config = dict(
    n_kv_head=4,
    norm='layernorm',
    positions='learned',
    attn_scale=0.125,
    bias='all',
    init_std_o=0.00474,
    lr_mult_qkv=0.7,
    beta1=0.9,
    grad_clip=0.5,
    warmup_steps=287,
    batch_tokens=16384,
)
Each number is 500 + 25 x the weight over its row's rms, rounded and kept within 0 to 999. Layers, rows and columns count from 0. Numbers have three digits each. The size before them is the row's rms in percent of the matrix's.

# layer 5 attention output (transposed), 256x128, rms 0.0734, rows 74-127, columns 64-127
122:486487486499480571474505469471503488469545515510500504516506505539500487501546459495500527481516471499486506496521439466553468486519495455482544507501496508509532534491469509480510551493494518
116:501537535504546537546497517518489494478509523476482525552485505487477504512527513516463509487438478522538470501466506508474510492497501513493472453459487506532487503509503505518488511498511503
091:565494512504513539481504507524491467503487525502492498523507503515497490515482472495483504542457530511529477486498529513527482529472491523515470467532465465469465516513481502518514477484424492
099:501518507542481487497510501486443487486479507510481509533508517484462481469492484491509506453517500493456461510463514519524503504515501504460506483464533532512509496507499486510479513498567521
097:494511540489484467479500466500491514507495525489492534543465451477446466518490484510478492506529514488476500475460478510521487566538482483496563496494483514476500475531469497521491472486486531
084:495477505484486501464467493506500525520517499520492502489468495492562492508498476493523471500513453467545500485501525503477499490465516516504518510495502502495478482502466495479495476474493514
105:460476538567495488517482518507506507484517453523470481448512535550499463508524516517536505540503471508507507499518452486465521476511511508490496502499503505492472510495472513482514520485549502
099:495545500506554509507473544475526493476533522505441503481481493492476464496478502476491492541549501471511472533522474448487485475524499498501507505517489504509504483500485482515466487497478492
103:504492479478462472483490500519512518501468479533499519501512474491498480550472489468524510489527509514489560522490506518512508505523470487534477482524534521483532526506518456507499497549521495
105:475456501520456479491561460511532492494533512476509507497486497542525502519525505538519492494480471478510565505529483491513463514495500495516509507505475495518481513506498515476491518529471503
087:559523518480473462510522511548490519513491485473479493500485503483439486521477516517495510490476519504488516500455498510484542504486462478505462442508510496491503494497498525510487451529507484
095:513493536508469505511523552483494494505490483520473460498482531508537427504520519473466508498502467462509535519501517538493505510493484482476451508506521490477474500514520499516495523485541515
088:505504510503484512505458436537504531554472461556502502514480468538516482504502473501499504512471486481532533460464500525508502496492506518486486453512486496494510465503505528510483500523502483
100:561488486523529506462516545485478500513485492512494501551482503466489535479449470455450490487524521494496465509511515502536474472503468520479481507512527490504503541505508509551482521510496493
096:567516510513530478472544524485480505493494519509482457530444547494489480517532520499451450495495471497518522502470505498535518506504479498517490487528515499467493531507488506501465490509489505
089:479533467492510492482544462512536498471479526463510536477483486525487489540513539488490504456508516492432555508517502483524507535502493505527475473521494530507506523506482479497517476503480519
119:514524534459503532546456527516484500498516488510438518496463505500508504487508514516483514547473517540526481464432478491463527482528513472505495481498515471459487498500516506495508487498545521
092:542492508488510515552492518508511505501502488480501496519508558423469555497472497510488499496496464493506442499436512477467525479496518491469508502482498511506524525496500474518518549527565483
101:538433506479519527528432525532510538505469477534501498497512514456534513568454493484499530486495544486499494498461521523472485506509518512504493445496525512489512515516523515519505489542495498
089:487446472518493497493457482488493513509563476520539466465518525501539505492495476508517513477495493526524496489530472458476516457509520469482556524465516536512479490515489517455537494489493504
093:477568511521542552488504494514481501540535481489478496475494517541511509482512566542550466518506497534509535502485510521485505478472519470492482487498499474495423491513510514486541496465542482
111:513491500485518498462520473484541482472521558490523514519499506507506484528533490483478474446503521479493458514518528492522485547493509520528514474512474493494508511493483518527509464488463539
111:448522487521487525534503478496517469497461495489454556450520494512488514531496494471554496503528532457464511532496517512523508468502533542490489529496531496494491511468524479506508538490514544
116:551495529487543475497531508494481471527508520478541500536480472461466539479516495486431472480487465487508478498483491531497501519476496516451495533511502533487533529484493493500504515500501478
093:490503489476462496504506512486492476509539496483504487488532534498491502500527499497560500537472459492524524493556496504481531497508508515488501513546494496481493459498513509490545518481468476
101:417515494516528513526463539491510525502511490516441510476471489529494513529510526517544514519526531475472515508497478530500477492506536499506536508457518465502467473513515502480466504470504527
102:518505498493505499490498538483520450483521507512470511534461513464476525518487484479449480473533508449525503509492516512503505508487524502511474462484543529529505497495487467550480539528549524
120:542479506484525466518451500530508508502460521498515504526507436486492476501478487526438500509516498538522498489440515513483472540503449512521508494474478497497517470493510489520439470521470450
092:521485504494508501501540479520485462469470501499507475530484505495455569475486549448495505499511492454454460499482516508518501512497467504506442500484476533502537510491477499522516497510514496
109:440540494522488446517488494483545491490507527488477531456508511530487477529524499467577486510536492494475545490526546500507494527506525521518503489501485491512488476500541482512518484488501539
077:513448492485498458512438510500509497510515488505501504514490486486470518531471458492511486523504522522550504487470487530490520500510504501502513516473517477519507472491502482521480506506468483
100:444493480494503525491478498467520510499554475484492502508490515475501517523501522485516533514466487519508490486547533496504518445512501470445557530458518466517525532502507489485533562534504524
083:478477480491490542459463496484539497508525504511512517496503490505625500495453485468525530490489510477523513479529490464507469494484517482539511491519500490493466510481463484468530488521474550
092:526545520499497509516560483509473479505469499486519534507519504503427508464554521493522466507490454519456493498496457515514513505511525514466478495527484536516515511523480468487532527458549517
110:508464470498489537479483487469525512493479498496508506525492457494494546491479473505479502492476529499489516483477463507501483508445474472497512447500528512468488547480459523490473492522471517
096:516498497487481512477516485502483483484464522462503522531506484493485491481580471476510479497482447474479483532523500511543456527528495526477466485516488515515575495477472502492478496506460517
096:447506497490469475515487478488513516496530511510460508479530510525473480542514467512554496501533472455504519493492509496501511494510518490511534490483509495484510447499518460491499484513547503
105:494505494498513508508552508455506482460516541491479514534473496469451536501489522492422500519523497443512533545508521494509499507490463502475486512484510510500527509481480504531424549542479483
086:485529493519568503504534524497493530535471520526490508518505502517513449478511532502495462504477472541545462489518490495478477482538477529488501487518446456470460501547518467498497504522526497
105:476522487506501570502458501511542486500515503493501542469520506520532486528491534469549488509477497506517543516548462462508519508489528486523504480570482458505450524504473497477540494471447515
087:518477526462462475530506476522483522528451487493510509537516481469564509486487444502500487511470470496519485458443499514473475532514508546501514470507490495502533487496539486505503516504492495
092:515523529504492484510533476545474484511490490511508510493505477523404488486539512508520491516493507526489491488461462522515530526485531541498476460517467506483506523500512491475537486469535524
078:503511506473491482506516513506472500479476494505518497510516516480603482507484500515506499510475481476502479508460520479472461498518476511503527476511491526501490492492519478510496498510501507
085:536474502507498530478539507490480469505454501493517488524508499504614494498503485513485484506463449446491470484506543530507448505478496536496499496535497485499491495493481499505495508488492495
097:530491500468506559440471495497449466507512486504525499500493527508483479510533461487482528474487487522478470477542506539528492537471519524494503511505478538487516492512470487477548490505513503
114:521532519499462486492515491536450527539452476486524516473506506511499469509508502502515521512501502555495486468496529502517529491519527503534467501502488499517533518518514512470549464479504482
107:489480510471491498507462487519507495510530487490468497492522458504493522499518496482516528505515530507531502527459458489465442546524495477526504453497472510431532530476483480528516451500502516
119:503521487481512518553449541520542544490525510522467478475496517493490536551457501488525465515515502494529531522453481459469476487504483485506501452503498516485488491509511469546485492510495491
100:470527493513504489516477521499511513478543490487462477485516515487559491479471522505489530509490495526514484500511498439452546430497495482476522523464515510505500485495503492491509478460517517
096:545499507462499505476454514534506502507479480498481511504480487486486516505474485444496493497499541453499480470491469521495512525496508501532495456510488502501507471480463492512490443518494507
091:511445524467521499508466503500481458520493480505463486528491493508502560521512553473529518550482515504496484460463521563502503515506481521513477512481526490497508488494514536539477519493519514
117:518495484501478488475526492516498511514461510499518528520514447522502466501466477507506489464534470515481503469487519512531447510526502530525512568497467495498466506536480486495485462507476489
094:464506524485472503508504467533503489501552485522518529453512500577529478539520526489562502505500494488515567494499510533491484503487530518528469459505499498515466506513490502465520461492486504
106:527478499465511502534501504528519536494537491477491488506507453489483586482476488477470480504503522479507515505483460450491477532483502506536505462494470511496511520502518485497500485568452480
# layer 5 attention value, 256x128, rms 0.0577, rows 75-127, columns 64-127
109:493489513539478483492532497550480491521529464566510503491517479517503473475501494464501489474568520495502530435533470490494493520515528505475533520537507508485494476501480494511543490556499485
091:482492474470484480534523539521493486515510518557488494507504476515485499493530522493510505454526516466506548471505469489483488453554487475526488520490571491560496488473494475501507531534492527
098:474498533497540486557499510551526590527519509489523498485466493500538507506515510542511490548509489474501503508514473534485503465507506486527503516486520494471486484527514504474501429484512464
091:458505472490504518482514546509557486502498519465450462539528549520494498463499507500506460488489484499512534478493495535480487489476484522494507471525519513527461497443543528546513492501484474
088:509509500516499524479498541486532537461480486502521523516495479472466480499501524544490504486482518541484481523479494512505494483537412470472503485487456503526505522485552421549528491495504495
094:527531467464514486464482498504483501546486504495502503525457492457511524496485503463491487527469477570496459522507515506516490535500478538517474480494473484536584495487496477488450502531488502
091:509500504512463500520525489541491559537502461524546445498492494548517513441526486470503479508463499480505509505513449472509507552506503548482445500502488499490485458484527542493535517514517542
098:497491513499532495554486526435532485459500501422487474460518468504489510451515512509470518494497478501509496510524476514544478478471511490475500487492474473518486513513542511500474477433484473
100:517504532469544487481475497492484474483507488489465474538525492487480463517492499441483485518511510536491490494471531515503522495474453462471521467533473503474532480472521523552474516514496482
093:460482522519499527460499522461496485508486532544478472494489493538508472491512508475496547526538549496515497521478528490491468515543483511493518538503498489532490473507478442480506517460515484
097:514497523523520476502483446490482513562495497476489488457528466502495476454484473544499530527453516506518473492508481505506528512510501537557483513481499493532506490553443490484480457569520505
085:486505471533512511527498544481491470463511494516473446480544464487502524532488523499452497508465475491482512530524462510520459503489461501547537498516486476522560544482515480530483469487493480
095:515486531512482501560499476501519522503521486520508471460500497566506508490514499560516512507495503460502566480494450503497510503498571455536466513515471496540465514506538485452505470500511504
094:464474526511481506470511488506525552515488503466488517469494469532504492468484492532518542533463508480486514458502458490501469476493483488472478498510516464527523508569509484521528467462542481
101:478489542491486477501483509496528501505497504495498467525542517502469517475500494498509498545504502519540523510462512507503476501469467484496532488543486515482491484474540532548502500466460494
103:492495494541457491449504536471525465508476538518518454510512481498509466438502474425524520461517498479486526499533465481508493502476509570505487489469551504531502514470488502502541506540497468
093:513517488534485516432514522514475503443524490525506534453506451537517482522486495489526507496539510473493528459532494494475507518512525494486514530487514483484426485519513547451513500508498504
093:479504492511496479487532519441493508482519477492525501522507458562503523496503497498481510473527456489494516510537476499486495530520465516505516533479458484541452492497529465451474485467476492
101:482517549501502488493514515518526489509488506513462515549465487497523501517502505516496531556530494516501462510451523476509511513479530548487492499529451498462552477461496494498465537502517493
086:467489480481414478498508523475513482495458525508508496522466445435487482521511456468499500513497508501505490521538527470519484508512497493484499497458470505494540534494452470487499508552496470
095:460498502473497511507530520513465504521481495471474477510468524465477524492492491505512520478505493509494573478504444505490483504523453505495527479500502510515462484509552544537506480465497499
108:527496450489487476518461512474492553497499453479503478506522490473501513495518515534467465471491480495489505540487514506517479498470445447506502461485477504501480544499456453508492478501461482
108:511516491528483490455501477527500540450520512536485527483522553523517485515507506548520534494506501500496524460489503481488508467510501460546530477485533486515429510528515523540491532496516518
093:503512497491520497523484470515499529468479502538490565500489480510492510503479509490497496489464498510503454469448546489500447484500527459489490554478512466484492465502475465534495503566496504
102:524493445510510482526512463486513523564494481474568469509505541489501432472487498487472440478475459540494476515496509508504509549508473501493484486489480522474548520480478474498492482518481512
099:507485540513481495514492484557501563495499454491522495456513457532491464442494483505499514506513519479525517516522448486488506488494486478516485529533474499506474478537513519469515478481496484
106:504505454510489537459538515512497501520527511488476486484521549532520502530499506498497480470468513474485505468521497496481505466514517500474532498520514487510477537474484528490537541467517526
088:490490458556507487499491483535473533483512528521507505478512472548497509533521468515479528519528507482491521537529496510509499482490540497486511514552483501521441438562554492477491500503505495
104:521487498462520493512499476545510500472480490491502464510490489438488480470496489511461427497452475512506485511521495526523489506486464484517503504476479511489534517476510524524491489503466492
081:498498491504519540532532512519472512485522526504464517492509481553515461449489519506468528448484465465474497523529493489489485494507470484479504473502487537435498511468511497498483493490501547
096:529500453492481473493474490539517439486477465490527482500517480500493516475482507514504493515538485515516509477500466479490503515461515502515472517524463483484509495501529482490495496523511508
088:462489524482512458560508532454468483493467491533494460510479496522460513490523502470467489501571514485481491559449461492507520481474486529498505477496474488508514495512563572517489482478485471
098:459515482499498526504488500504520525424516478521481527487486499447506504535447491481500477474546479495510476446487515518516514498485508509545519514437505489501476491471511542469521482531479507
105:504509517482485461466476513490474489509526508510497508492498547537512456546517524456502526521554502524506510531451497513509532486519501546541512512520515512509501500510555509537496524486510452
091:496504532532537472531524504492528547498521505518514514502526527498508521490467519529501477469513484490506506482440480536533514499498481436529516524525481479492425456533483498548530504453502491
094:498467527498529477527493510522509542476519481461539507480515469482511469480480517504463486515458523499478470518549530527508486523496456530464504497474491489466520502474498478564469467467479492
102:535502502513498466480492482558487536492508450463515490464519535573491475450521496510543504483465511520502481491491507508495495514517529474495476475527517508484471488529549506546528466483512506
081:490524442514466505522466477461480520497494446485495524495479493485485511488479501483523508471470457465480499438543477493516487495470504496474525509492490478520547546521524526520514531523509523
097:496508492469493456505525528428478472523450465531488498528462516473454520511497493460518472472543521527511472499466488486522482500501482535473501498474503497494529504515488510455515513532482502
091:494507502498536549469518514514503495432546517529500505467529524506501503526498523524488505425533483473466497456531526543520511458493479483504549532462519480510476516443476517511516444472513503
091:470522457503490520518501507462515525481483484535468494512524507436521539562469511463485485473538473524478467512533523535489467462504442518532552491451533499536523491474483508504488497514476490
072:480510514524523528515512521530551534473514505523494503514495510539506497492525479491510551450513510491495483447554500498499503508470548491476509514482529493524496475499463501463514495468526485
086:476483485511520481522479469506498566484552515523480543497541481485466491524485486511503524465511492497494499478503476498507514463527482459518496480466538507532478513522492453471507506529495564
096:485503489508501448532513505501570537487504533510502541532507436488488539510480528511510484511547463494505498486473492507520471455503479489512502449457549481494469501513499515494456519484489500
112:502509517462508519506498528464528428468498539550493514507495490449494561493486502521507493472532476466508481530476478489506502493486515491442510488480506499522510503485432461448522532482483515
100:504511492537504479496519515441481495479495557518508474492499505531519476481512500503511497470488491498491491544516489487516531498488486505506493519483513491528439444495504561531471507474450439
106:526494497542466500483524495490505515454492466494504493462473451528512434492514512466467528515451500507495505502597483511512492555503493505471478529506483484518525495473524525470503505544481476
098:486497506514475532482515469512518488521468483529546478491479513475510541480545466514521514513501544509521488529503518459498482517497532533474471532537470475494545490497485477478506502544505460
091:483502479517495472527501517463536485497517547540510460505506499504498489509487499509489532481547517504503508512476489486508491473543489554536501516492487489534486488521531513445516549418482505
087:485505407511496506488490479484508484521500507523531505505562459532490478498499473523468462446531493503474526512523494490485494515480537490529512498516467481518515538495468480466484460501488478
102:494513478490511530525484502455495512510530534490459528505479520542491531491492510524511468507503497480480513510462514523477501463468478468435528467515492519491476542419527507489516551497480512
093:522511521498521459511495531499499491520489507524496501530509501450480473502490475502473486493528498530517459552523517501489474515510443498534510488475479539513536484471466456524484531488479492
097:525505496535459448469496499499512451479491489527488471496520515559484457515478515473479512485520493500486514518509521530491529487519484482469515545522508477514479473469545575515487554453486511
# layer 5 attention query, 256x128, rms 0.0893, rows 128-181, columns 64-127
074:533497496535515541480483538487488505500487576508486493490513477490505474532489484483475492487510490522506505530488518498528470511484485482535469503514438480496546513560523504515538471477503538
070:502520523525505496507456507508549504575475538506491472491507517519510492527515501479475516498484496506533522553514543545513497489514517490504474493509467519507532482545518492523483465512490504
078:506517486514547482497508535514498465520506462471528475485517441502510557457510507489529479485512506525492489507512457512522514468493527467492572567500512546505483502507501451477493506520483521
089:529486527497482496473511507507465482540436485480508515487497456488494438504528503480501507545477509510487536477524543548501514548502532526504457475478470518545513528502478500478564503489460516
070:477515512478496462473493467484511505518467502522497484499505564541506498485544531482506487510492491501511513497542541518500520503481495522468509496523511510499512477510452519466510490496511462
073:475491483525486552479510522490482504486463521495477470501511484479537577497500533506522491495487519472480482526526520529453492467477518467513490465488484486495455480534511523502495542543487491
066:505491479561506499464446529502531520504472511465490489533499479511522513476527510506524507547489536505499492469551500573508487466496493481533491526495500484496512503563548479501536507489486490
075:496488487514505527548486497515518539470545510500466477510490548512481508514464518518478523481517488456500488507457489458492515450478463489500513500502515464488465471476478494541448485544506499
075:486495524527480492468476522493509508522481517546521513527505478479501455508562480501514508531521496526535495488516500531520479518527495487469473509525541491516546510521554481487500478477493485
082:515501493507507498518482522459526538522503544520489507494482468493474429550465505481493510529478519493493524499479530468506512472506484478488455446480473475508563523513528502528544481518486516
077:479484552515500498491469470482538500552501503456500506490491512523512543485506518518499540494462492485528518484561523544502519490491514499521469505514464497512484507532512472518517483500501512
090:508500518512550503492463495476521498496480495490487509470465483482526495465505512445537530519525531526470460509566475521491504473509493467511511519470510461496480536530493495485556512484487504
092:526503469550481483489496542502451518475469514478521494534480473466477512495519488492483471483531536495522509503511472545496492488512534475529473493486574504481505522483549484474488490543478516
076:503502502562490572522453508492551543517533546493498468509477514498495495510478512504462519497476520486537505547496513514481509512484496499526498475503514444467482482505533506529446471524497511
088:491502502487553501492492501485511453474545485496523492501475520479491487485469520511504539476507504520494449508497450428493513494512477483487555552502553493457495527465471486487482493476512471
078:525506537545515484502477523494532496526490532481483475501519490488496470527505472483483478475504498480518498536467495526526480521492469503538504542534501506466537501505505475506428471489488511
073:456504511543502535489520504528487500504459548463505509515506496501524521501493498523501492499486519474486489500484527521497494497450530485502449503532461485487444496536488540471485510528525592
080:517483528475501446495517532502445476506479482519484505463515461484503533475502542502503504495524482478470512463475480507512503438502521522477494497498465570532505537498481480477520486525500499
081:493484512503459504482524495544479506533474523499513519504506459498498496510547482515490520531472473484519532476516540552495477507482542512490445458512462490534508501509509527486536495520512517
081:516503512488498483530492498477503536473507491507457505502497562485489476513480485457509512473509479464492462536483493451484494462482479533511544510489501489474495469507462503539451507524494493
068:506494518478543485483482500470532472537516536507508497448510510478500447486528514493517524501464466513494462501521503500487515478475477527467522506497438534486520478529437499495510493488473500
083:492506481552535535474514553519520496490491512457494484521504432518515505468501477473507480516486517527489472487493484495519500507525496461524531539523504464467511546531488481511504489469500514
086:496502524516504519467496505509509471540470550537497494460489486529495480508523497509489509529476502506501553474523556546510510531491516518488451482502468498506543524528519501455534516491516520
087:477501503526471508502527462530502507484528499481540511524490512500485465470513497543492467498476465490492468503498466443476514547508498507496534540515537505477492481465447510516467480527507510
067:520483529465504521509508452545467495478541482523546502523511491523499487455529501523500486509497448515515478477525492504487486541535500512486509529524495495501503506474481503492533509508475459
075:514486486507490542521472466490502511480525508508480482531496532518510503488444508468494492494530511490503464510491494464477504505507491514525503477448516452473437499460501524534499493518481483
084:496493530531517478496470537485525518519521523490483475486463500492489470531496500485486526506492521473519528477484488480518513451491454485504471496511499480473546543526492459545463506496487532
070:499490516519529561479502519493525466486495534472521472480481498495505543497462515505456502500454501515487499504524487487489454484514471514545489485516462436464513549521524478514534522492517518
071:521541452487509466497545505484473486459462476498476525482496503460487503485495542481508485480522519507463504493489487484499528498484525487461488474451547562493473494454451539470512508518493480
067:504490507509513546507480479551517463526500539479555519488506453494499520491499517496477498535505505519482554490488490530518505525499506493491450492497465478517477537513516544467522513516508519
071:497490497503526532444502522504483464469522547510526486491507459481508482492541503529529488488481481540533486478514472503515476483510486522501501502563488471484552537534502466505524497478490496
075:517549470501539507479500517479537467499477501523477486484501511536528461493529521494514484491529523544482496514511526507522539545471511454489534517469517487498507477508501534499518488476512473
076:494490526510495518520474475519562528533494505441507516506500506512509536519459487504501544499499539501509486499538516507526482522500505511533497496475466482509476540515554512524542502483534533
075:524506489542489468492445558497521527540455497522495498488507516500502479513540502471485526499510563479539507514517506548530501491495503495513496527500522511509547480502551469509465481517529498
072:481465501483505520530445472524530492495510494484496515502497484503499488464526550492483561524502494516489524505541481519499508504527518473514471500496512466519469499531529505490556501503483459
071:511470500485475548486490486502503468510531508515552511533508468504516502492478474519500462506522482529496497511503515499472489551525530497537484501456491466509440528514515525494540529455480496
092:499497533491480517508510493512506535526483525527506507500509506490492489495544533524505485500461458445503519496490530526481461477508490522463452437514449501513526472495522510542506515535502457
086:443502517460526496530513482500525462512519462500523528489508509488513546475466545518503520482523496528471491475461470470491542469484525501469539526488493546511423461483474506485482522508513484
083:480505496472513491509504512525524463510523428519508503477515502525501550431518538511496495499530498495502501487526465514465529492523516481448550538480532500496446483462492499472494505518500470
081:504494525478500479546497479493476515500538473516489509507541524456479532524487514496489511476526476457515504554449490488498503467486510523486542494499499529535503471482495509519465510541522477
086:449504456535472514519485515479519521487507477459519485499468502470498558495460525516473528480493535488502487489507461482490522446465533495522511486507523511485453452479512495513475501527498518
077:496527467508508497506484562478505502486487479507466484494509523497517513485517491500494513490530541522511499521517496543507510456457531486507561526510508516498515473510502465473464505500520513
097:496500488459493512566498468532531504528560475504520504485485512544480505504503506507493548500481481505515525467501500469499517505489506521492506501504475513530535499457482506520502470472526485
079:500496545505519493492500485490505475475494463460496495501484517489483543495475520476481465495510510464487448504470468463495511467543483516506518500484524510477485510470498490506484507527486460
076:515478509490496510512517474494516531471541527482473473512507539493506498498483488514519502474487465476522453513475501441471471489499450513527518507492518479469478485508464483520457513514498487
058:529559460479503474506505501470491521474465479519499517475486503469500480482499485460490473510528523527490504519505498481507520504433487496494532474479524507467493517470478526468503530515506502
075:485518494509480484483498484521460483529477505481541533543478497471498462527480456514499479507529531552512502521496495530548496563517511491540501509512568513504490518486522534462492498499494524
076:480506504479474492522547461498467473493493503500532538507546506489502474551461485514506477502513478511502479526425502447513489525497504550500484507508445517529506526448480514468496504494511562
088:508505477509516535457504539481514518466506474522485493529507527478508566494472508530494497474533532514503458538476462467458481487498485494495566504485542460477485488466530471506472528493517473
080:475527501445522499543495482511536495521514491511490486476495497559511513466535518485504528510446483499510494479542501503486519483506500505488520500490463487522521444524505475496521513525497437
077:536475514495465527475500468517496527503514537488494490481504483482489498547475472518476492494475484482488508540470536473483456545488473530546526424479479487496486514492485500545495499519490491
081:474502494484478472493505473458499514530473517521499523473478523484490444559503522497496541516479488489508530493492535488487515487460503533473450432499483521531533469489498505495509481509507492
087:525506529472441450474515504503470525532461528514490528479505490495493470509548476525528479521481471494541526492516537550490493524479492534499470492491480551535538492529485500496539509479489480
078:506495524465501503451536496504474513517512507505525476496531485492509481493523489518526464501475451520516483509481526498507456550516500514519535540526472528518506510506445490489506512460497490
# layer 5 attention key, 256x128, rms 0.0747, rows 128-180, columns 64-127
081:530506509528527537499486525480511496484480508534492491505570524500526499533492495473507536458506516470544481499505525500503455494537514471537506507500503445520528534539496507522528496483478513
080:506520532528553517508480511475553490546489521520495467511497498496508474490498506504504518484478507463526489489506477515476501493521530499478510526530507481492482499541495466503498489507490510
086:504514521496547497541477536493443488508515473522510458472514470504500543499502504499491503497506509507498473456514466538521535453508507526497553549477501529518487515514481470499470456498495507
099:528455513506459485497456477507533506543452506488492534472507458467486480473536526496514473546492515499456509518477552503473501537496531481549475483511468503515494552510508500522538499500472541
075:471518519502519490498491455507532511519503487554528486508475513557500459466570517471506500510435458567494518495553503527508522516479493536464513489510485534483498516501482493508456493490478452
079:466457525466510531516510539498487504478485501516507509487529492526504533479474527512494490499451558457500495494478471521455511481527461513525510476527532508491452455493513506512495522598479481
072:497486513547500508464492533487525525519485524486448497494536505461533539485493509521554521490512555477473457476496484499450506497522520457509524496520505491489508507559515520507567489525484506
085:462521478486509506479544524494519506486547529476456505541496531525476512487439498500507504458510517459541479498481471460510505504461481481502509488533534465493509435484510512496489505556471502
089:541519528555478489490463512491510517469445539532515457517508507426508461532539469515515495497532494529512523508479504502511468519541497466447512506495479472497545521520528503512482467461548479
087:522503489548505513453464489505490507501515517486511521501483488448509485523482509503499523537504517472503513500508550475514507500478498497505486463523449471511532507510517501525530508484479534
081:503480534499556550484520490503547498537506528482477473517500530515505532468511518541517493496480530481470475502494470506449491491495491474519497496547497481499463514518502481483528515526525517
097:532521483507512494484488549491516495491483510501454533459527479448537549474495471468520511507510538505474471458527471466466505478500481491526500522501502489446488523526497488511554527526470496
108:493501531513442445484492520498472529463476515493527534548489476471470510504500488497513457482537547460485509497468499512505513500489493482511500455497516520485535497499529487526458517532491459
086:482496497533494559479510520492564501494510548491474487528514534503517493488441490497513483480518518467568479516487473501496498492509470507511523499528538460451490483496502480482499472520494506
096:503518472493531508481513534488494476480576499493510494492481507435492492528453480502492522476507469529523495473524433472520472499471497499487521523502487485453477508461456501482458487487505500
087:511515538528533482466461509476523492494501509510492452522481482470502480554492471491507505480515449441549504487497473511529478495503511478494535550505543464497531495544471483510451497472499522
080:508515485498486516509485487533511488475503473508544517527496486525543478489439520507469479498477500449496519460483475539470509502499515529517482497511547507514458470515496494482485532561493521
092:529512514479532457509516456509454515533473489520510509473525474524478520469523534491500524527484496532463526517485548524512514488477519537536502494503450546527505513501519504502464516524508511
093:501462503501485510526483437554511526515449550493502527490527489507487463500531515517508489517479514469471503512458525530481508506507513495499446465540490501556481508523558524502549533527513532
095:489506499505519446460534527465521509490490496496480519511482526514489507493484477460537519530488456449542484485518491451512490494473483505485524512498503465477508460513482493511448531527464461
078:538524498514529484501482506471563468516512507540505476456511490461518459469536516499515526513463471522513490524506478501501516514490519469474521507519464495486507515544472501504495481487493507
097:490511474550545531491468548502456496457521496493491490492516483477520528539483479488481512508509501481519492434480437501506490487529508476482507533514538465527529531512443494476517487473483510
099:531508522537514542509448452524536489504481520519523474511488496509487455491531534516476500528491533538475532509492509528497499525524516526508479473518457507538504539511523472484540524465504521
097:494505486501460494516541520489482489467514500513541470502471471490491464496516518520482471504497451502520515492474485492517501524511485499472507530486514513503490483482420535484459448486498487
082:525488508506481513513523526523496477502501525479477485470571467475503504503549487497511466496526493534503472545488546511512492537524504474516497519515480499484484511484489549498520461493506506
085:483470481508474515475546528493498496508519520484447541499537532490525535501449480465528477486521528474534458503497526470474494521500470500540513516492519460459478482471504504515530497564462484
098:503509531575517509442478490485509526471537520480505501529463499454496490514485518502516527512509489471519506460518481473502484486479483492495486474521487471505535535516501472513461529503496531
074:469475538513539558497514489474513496486506527464482498479532496478481525516459521498502502459491509475506461498481466491476495492520495545551494482549497465459483536463503493482554529533491530
079:521514521491474458538498478508475510501507463519529510502458484541483455475505529484478501499474474531483555491502535511535531464493497522492496481470489535521481483458479493522468510507491452
074:504480515513496534562465498517534485485547529481535522480520479439522500483486488502478485508527501512453532518461504527495538517528497518549473505489490504533491537513497561476538477471508549
080:502509481542530526499466483494493497473497542496514489492545462453499497538516500521515490502529498503533488506476486508501482525539523487484510480525487464497540536502503517502522437486516531
081:519530469475524498525454516506482507502525463564520501468474502535521454517520508490470499488507501554530531491555486497537546482506505515485528526460514504499500494513465485502486470458497462
076:491494509500534547517527482491514526542514521472455526475507531502522538519433453531540526532525503502476473476497488477464474489492504506534504525485497488495478538502503524491548489503521555
093:509531548514544488473471501488537536528480506558505461536452520494511468509523489510490541507499538490500480483488477516522500481490506481446539494487525496519530486552513450517461480478520481
080:486508476476483524496516530519522473517487566475444541478553502487507523485503521520540486507515532514457491517500494488492525511499515424513495512521483465489496494520516534508540479485511506
083:511457482512460510511499531494492489492503519458482506477550484471498549501486474491531464476506535492494489540491527504462476523555495492556504505478510490474481540509512557491552476457487527
098:505509554489494523506519465514529519521439527508485491495523481504466477498513537522499479503474483475514500521467553535464498509515456494489487455556468503488494473478525524529506495535509482
104:468511500435509508542536484494479483505557481498493502477488485520519521466435524511489518503484465538496500476508467500491538481477515568523515556467483539488437452478507499483491479495509483
093:475520512443513500553503525516509494509548502521485453474486496520493505467508531499474485502519513556497485507516475513485541483503461534477526516489483536494452476440485496491479473492519481
098:475509516433485455503550519501521495528489484509495496515539524522479499504480485491516494499481470473522504542463535500524498492486494513494500501502490512499506448488529523520452527531498464
098:463489498499496501509514498463477512465543491481534501540477518522495522474442530531498512467472496516494505435499451475475539474454515542509492485531502501477458438490522491502490531538497497
086:492536524481545488506478528459516504495490480557510454521495515542505498499508505483499553457467552526528488467514440507518523456490526522462535539464536503504507459526516460493473520511488466
116:505502475463530540523516444537515505539555516489500494500478512560474475493523497536503524513511485551510497492498480489527502501487534502478466509497477504526496490483510516475512493455513546
092:494509531470514485505523534502467505514512501476484512505477484489483545519436502463481472533483474487510479481505496474485530503480467519517497519536490502469474504450458491510494519551483478
085:475479488514474493471551530503522486467487507456456511518511537532486534525466499490518494503489477447538455529499504480474456515517472495522517489512540456445480467484503493491490484547471493
068:512515484502501461533471506483487515460516425516551512501469498521494481499516497496448493514492484540520551463534493482510507499458465545492467482448516546515511498499495472527460530494465462
087:520496507506452465524465503508490508492499485514539510516470486450537477527487463496497479476510478526492528487481505507520473530529509498502491511426531529492489539523487517502453483441508474
085:500500490478460470496513488480463477508491462510534546489512491486501494534493486509526484531501436519518525515491553497542486534460524537544479505452493506537522523480496522502476517471506554
095:460491507463516498510524557460493530472500483522481490486513534486483529504437480517515503454529523537541474491489475475467474504514455530484527506469525494456496464446514465494463510502501461
092:490509501473550541518496483533535485549501545505450455486498521481493511461540529483492522522469525503513462461521461529467528488515516494464501490534466506496509480511521479492580471498505484
085:477404488490483503494514501484531503508469502477489509485509473523492487524467509487494476495503496485501487590468538510463445508546456492552474457520523491492495498498486502498507475549462528
087:509515492495487501484496429482517503535494515494517508523446519496491455503514533507497505545451462527492527502513521480505514508453505513477464446537465501523529484513531477511504509486507488
098:521451528504481463486474464493531520540424505512498505498492480498485467461567505518529495539467511494464497552507572516480482522504498500537499468490476521533521514538533508528482521499512506